config.yaml
n_kv_head: 5
vocab_size: 735
norm: "layernorm"
norm_place: "pre"
init_std_o: 0.0
lr: 0.00523
lr_mult_o: 0.99
beta2: 0.95
decay_fraction: 0.685
batch_tokens: 65536
Each number is 200 + 20 x the weight over its row's rms, rounded and kept within 0 to 999. Layers, rows and columns count from 0. The size before them is the row's rms in percent of the matrix's.

# layer 7 MLP down (transposed), 960x160, rms 0.182, rows 728-736, columns 80-159
085,188,195,216,230,206,160,189,186,218,235,193,227,212,199,196,227,217,203,196,214,217,158,202,213,168,179,173,190,200,172,203,209,184,197,225,185,235,184,219,196,212,229,219,207,156,169,186,192,170,186,204,185,192,190,205,203,169,182,222,193,238,233,170,173,203,190,248,187,189,221,190,231,209,181,206,208,210,208,182,183
090,214,208,189,202,194,213,199,208,204,201,181,196,211,219,209,160,195,172,227,195,217,191,228,192,183,226,214,185,187,218,202,233,185,212,211,213,202,192,213,209,218,189,198,189,172,187,184,193,222,187,223,199,200,223,194,169,196,241,195,189,198,220,177,223,149,186,187,211,208,196,207,161,168,205,226,240,195,175,191,165
106,222,225,166,187,196,214,200,217,190,181,151,192,196,226,169,221,197,210,225,205,185,193,193,232,173,209,181,174,164,208,192,192,194,189,175,185,192,202,173,199,248,200,207,210,191,202,202,229,175,196,203,183,232,212,195,237,192,161,215,175,217,182,207,205,185,198,229,198,206,174,218,182,194,197,147,182,212,223,199,191
102,215,224,189,187,207,180,183,186,190,184,232,166,188,231,213,203,228,176,211,209,198,167,196,180,220,191,182,186,224,199,210,250,206,172,198,155,228,192,178,200,190,212,171,242,232,164,187,184,247,196,207,205,203,201,179,198,214,199,181,260,191,217,199,196,198,185,202,182,205,209,201,223,226,185,163,196,183,225,194,202
098,201,199,169,185,171,192,183,177,189,208,221,184,190,178,203,217,205,206,184,225,187,205,223,156,251,223,214,168,183,225,176,233,185,188,187,187,204,195,170,235,235,202,218,212,237,234,183,199,239,225,210,171,191,218,212,206,191,195,186,201,217,180,179,221,177,194,224,192,200,208,214,216,229,174,189,192,199,193,202,207
093,210,203,212,196,237,197,211,203,194,203,192,188,201,179,205,170,225,189,203,188,198,216,188,225,206,179,192,238,191,194,226,210,179,188,154,176,213,166,206,209,201,227,180,205,210,230,187,178,184,195,189,208,197,190,172,197,211,210,172,246,194,178,215,176,190,199,194,204,190,213,224,214,206,212,229,221,195,209,241,194
108,205,196,194,208,199,188,186,197,189,194,193,223,181,182,199,194,198,171,178,240,179,209,183,199,218,213,191,233,213,196,232,225,170,176,177,245,167,191,181,192,196,214,214,218,160,182,218,204,200,230,223,172,185,158,218,247,218,178,219,206,205,193,225,190,195,225,204,203,227,189,157,265,217,218,221,192,214,240,204,222
103,192,188,211,210,216,197,203,183,175,219,218,213,177,190,191,228,199,182,191,200,195,209,209,239,208,236,242,225,221,206,215,232,152,212,173,200,200,187,177,251,212,199,184,202,211,223,224,182,247,174,178,181,224,178,226,219,164,198,195,212,187,195,181,180,182,215,211,195,193,198,203,209,209,202,205,221,197,172,192,217
100,221,217,216,205,206,210,204,199,216,194,199,198,203,189,209,196,249,189,141,200,219,205,194,186,171,185,221,189,164,186,185,191,178,226,228,163,208,193,205,216,198,211,171,170,192,185,218,226,218,210,175,206,172,177,171,173,196,209,220,226,225,186,209,217,198,188,185,188,210,182,198,196,162,203,201,224,198,217,187,155
# layer 7 MLP up, 960x160, rms 0.202, rows 729-736, columns 80-159
092,256,183,179,195,204,182,214,205,179,187,192,179,206,231,249,208,168,188,224,200,191,235,153,210,222,160,193,228,187,191,233,166,187,195,231,172,209,212,235,206,183,228,225,197,220,171,225,214,200,208,199,182,191,224,204,199,181,208,228,201,213,194,212,196,197,207,226,196,247,203,217,205,202,179,174,207,194,214,207,166
103,233,202,192,226,202,217,194,242,181,177,212,192,166,184,180,202,227,237,186,170,176,175,179,181,202,227,175,212,187,211,176,198,233,169,190,229,197,164,202,182,197,202,203,168,185,194,206,216,168,202,176,188,191,207,200,201,185,202,190,176,205,202,190,223,226,227,196,227,192,233,209,184,207,175,181,153,180,205,192,186
102,218,216,191,197,190,210,234,213,249,178,218,207,199,209,187,171,197,190,222,184,191,179,214,227,183,213,205,185,183,201,175,203,244,215,214,200,194,169,195,203,209,166,194,172,207,235,204,213,204,195,220,194,196,178,210,204,245,205,177,191,208,172,150,185,236,207,200,202,217,217,273,209,187,171,221,193,168,221,209,176
100,188,189,177,180,164,243,186,175,216,217,187,210,220,191,230,190,179,210,206,164,200,176,173,189,245,200,209,211,199,213,206,182,227,179,216,209,200,262,172,206,187,221,205,219,183,214,225,194,168,161,188,207,196,185,182,209,217,202,197,192,218,189,187,146,204,213,217,179,211,209,202,211,151,213,191,200,228,214,168,179
100,187,203,232,197,194,203,231,211,228,227,237,215,242,162,217,204,189,198,192,177,187,188,244,182,185,211,185,199,196,187,229,209,224,213,203,207,199,208,199,190,166,170,179,218,180,186,158,192,210,218,167,203,208,198,190,194,199,207,219,187,215,218,218,241,211,228,203,205,196,197,179,187,198,218,160,178,197,207,174,226
106,216,223,244,186,184,199,201,205,207,226,191,193,193,224,187,217,196,219,193,219,231,211,199,176,250,206,204,212,211,198,219,206,173,194,185,220,191,204,234,207,185,153,224,200,191,212,179,209,180,174,177,224,181,230,172,224,212,207,222,187,206,240,164,194,215,170,220,213,189,214,181,233,212,209,208,187,185,219,189,216
106,209,192,236,198,205,206,198,217,226,232,232,176,212,197,190,230,180,182,221,199,214,208,200,234,192,242,202,199,223,210,220,207,163,188,216,230,195,153,216,177,198,206,219,200,220,236,196,161,202,169,235,203,208,168,155,209,145,224,216,175,197,201,219,206,199,222,199,162,190,183,209,190,188,193,210,203,202,206,189,228
099,193,173,267,200,226,189,198,211,171,168,209,195,225,175,213,200,188,192,217,210,211,215,166,203,227,246,207,182,220,202,199,205,182,201,212,197,178,177,211,200,201,191,193,231,191,192,237,172,181,220,193,203,215,184,224,195,191,233,225,208,183,189,192,242,192,186,200,207,154,195,192,224,190,214,185,181,190,174,199,232